{"n_head": 3, "head_dim": 32, "norm": "layernorm", "rope_base": 115000.0, "rope_fraction": 1.0, "bias": "all", "init_std_up": 0.058, "init_std_down": 0.00725, "optimizer": "adamw", "weight_decay": 0.0, "warmup_steps": 581, "decay_shape": "linear", "seq_len": 1024, "train_tokens": 105000000, "dataset": "wikipedia_en"}
Each number is 128 + 32 x the weight over its row's rms, rounded and kept within 0 to 255. Layers, rows and columns count from 0. The size above them is the row's rms in percent of the matrix's.

# layer 5 MLP down, 96x384, rms 0.232, rows 0-27, columns 0-47
size [104  97 100  99  94 104  97  98 115 101  97 100  99  99  98  93  97  96 111  92  93  97  99 108  94 103 100  99]
[[121 147 130 101 139 195 121  97 138 112 163 126 139 131 107 167 134 159   6 146 151  92 102 125  76 125 153 254 119 124  61 133 150 121 102 135 169 135 104  81 124  98 115  62 117  78 112 108]
 [145 126 113 115 122  94 133 161 162 111  81 114 147 175 128 144 169 130  80 133 104 111 111 148 126 130 130  85  89 149 135 106 137 104 169 115 110  84 124 120  83 148  87 106 152  22 161  78]
 [119 157 161 113 109 159 100 114 166 188 150 190 146 123 180 164 105  98  72  96  87 136 145 157 126 108 129  81 132 114 149 102  83 110 136  83 147 151 119 124 158 125 128 118 139 169 159 159]
 [143  83  67 122 106  99 179 147 134 157 104 135  69 148 158 148 126 209 116 145 209 107 113 139 132 113 124  32 101 110 151  96 126  88  93 139 112 182 130  54  95 157 123 131  99 111 136 156]
 [209 143 145  92 169 113 100 180 164 145 129  84 144 127  84 125 116 142 124 160 111  99 105 201 111 104 139 117 131 121 165 144 160 113 149 151 117  94 138 165 162  94 153 200 137 124 143  90]
 [122 127 119 121 128  94  52  98  77 103 151  88 129 113  92 124  96 102 159 128 100 185  98 131 128 119 127 141 115 159  86 107  66 102  13 108 124 132  80 140 149 136 188 164 127  99 101 108]
 [123 115 139 123 126 145 161 124  95 135 119  81 137 112 149 191 148 175  79 139  96 125 175 135 109  85  21 159 101 106  72 123 118 115 167 108 118  99 116 132  82 135 119  94 135 101  68 118]
 [113 175 128 131 163  77 192 137 129 151  93 139 140 171  93 173 174 118  99 149 164 136 151 124 151 114 107 118 106 150 134 215 144 187 140 123 110 155 131 120 158 133 126 175 109 130 156 152]
 [188 122 147  96 181 116 138 117 115 159 106 159 134 102 158 157 129  58 145 129 158 106 177 166 155 153  51 150 118 170 118 100  89 131 137 173 118 126 162 105 110 216 141  79 165 137 143 136]
 [ 83  76 136 180 124  98 108 159  86 148 131 138 106 135 136 153 151 121  92 129  98  76 166 153 127 124  62 188 145 139 166 136 120 122 114 126 123 100 145 171 108 109 139 141 109 137 135 118]
 [118 138 140 104 175  97 127 144 171 123 104 150 121  57 141  70 116 128 113 117 129 106 109 183 119 106 175  69 187  89 182 115 144 101 140 127 189 129 125 117  94 163 107 123  72 170 155 178]
 [ 66 163 102 122 104 143 123 116 112  94 188 149 165 103 106  98 139 104 147 103 179 186 121 134 212 115 185  93 171 171 108 144 119 176 111 129 127 218  96 137 187 174 163 119 129 136  91 182]
 [ 98 160 135 170 100 129 150 120 124  97  83 127 113 125  96 135 176 124 164 146 179 194   9  76 111 189 127  82 114  86 130 155 121  96 108 145 134 144 118 169 151 129 140 168 178 147 184 160]
 [145 121 173 154 148  74  64  59 143 123 167 214 118 123 115 149  68 224 106 189 124 110 139 136 112 133 174 137 137 159  95 177 167 115 159 126 167 161  89 175 118 131 144 183  94 129 142 133]
 [150 139 140 104 104 141  88 126 133 107 132 164 107 150 160  64 112 104 129  69  72  71 137 118 125 131 126 112 124 142  83 104 161 123 164 102 119 108 152 125 172 136 145  82 171 172 135 122]
 [123  79 103  94 127 145  57 184 172 130 144 170  83 127  49 109  85  86 154  96  85  86 135 175 119 141  95 147 121 120 112  78 162 161 123 130 181 109 139 114  72 174 170 178  99  88  67 106]
 [ 60 118 137  96 144 112  85 157 125  92 137 141 137 168 126  91 203 188 137 132 101 169 108 115 173 200 155 154  77 133 219 129 146 138 132 141 145 160 155  93  16 112 145 231 118 169  82 141]
 [ 99 129 151 126 130  76 178 100 111 102 118 132 161  61 137 158 160  76 152  76 128 174 134 102 146  97 125 213 127 135 110 114 144 138 144 153 111 168 173 157 128 155 106 173 151 139 107  78]
 [191 151 144 133 132 116 149  80 160  99 120  64 149  75 173  97 151 201 127 119 129  64 147 129 146  97 139 230 147 151 150  62 160 170 175 158 119 134 183 212 135 197 126 106 158 165  92 134]
 [154 132 166 162 141 131 110 143 148 127 114 129 122 124 108 110 121  96  94 125  97 117  76 146 151 128 160  99  13 124 167 104 141 178 129 117 185 122 111 124 108 131 119 168 157 139 174 102]
 [129 156  91 160 141 122 103  71 123 161 102 116 156 117 139 149 162 163 164 126  71  48  92 111 165 120 116 100 131 111  54 131  97 140 115 119 120 179 130 103 121 131 142 131  87 147 177  90]
 [114 174 147 125 141 132 179  97 127 132 156 135 119 148 164 158 117 148  33 130 145  99  95 182 127 172 137 143 159  84 111 113 102 121 138  86 108 104 146 123  97 101  88 137 105 172  95 139]
 [146 155 163 156 114  85 150 174 126 143 128  84 121  69 126 147 158 156 164 151 103 128 124 116 123 133 101 187 143 146  84 153 111 142 118 124 104 106 138 125 125  99 154  94  79 136 132  69]
 [214  81 138 105 177 197 184 150 142 164 132 139 109 113  80 118 146 148 137 128 105 129 174 144 155 112 162 136 120 118  80 160 113  98 181 147 133 131 109 119 151 150 128  99 146 138 149 135]
 [175 103 141 163 128  87 138 128 160 131 111 107 120 114  84 156  89 114 164 159 129 134 154 117 155 132 152 141  89 169  84 109  83 187 103 165 102 145 186 141 143 129  60 117 131 149 176 124]
 [182 140 163 146 153 176 143 137 124 151 150 130  63  91 112  80 168  66 165 137 150 149  86 104 125 127 103 133  70 163 122 149 138 146 107 159 117 114  95  64 129 129  99 219 172 102 101 159]
 [117 170 134 151 163  97 124 124 117 146  87 153  90 157 114 155  97 144 107 157  99 135  81  96 131 167 113 145 180 127 122 139  77 106 140 128  96 162 134 143 156 121 141  63 103 186  68 120]
 [ 74 151 108 155  93 118 119 107 120 140 138 131  88 163 166 147 131 109 179 124  70 194 201 159 147 138 147 173 109 134 131  81 162 165 105 115 157 110  90 122 159 111 120 145 107 126 184 134]]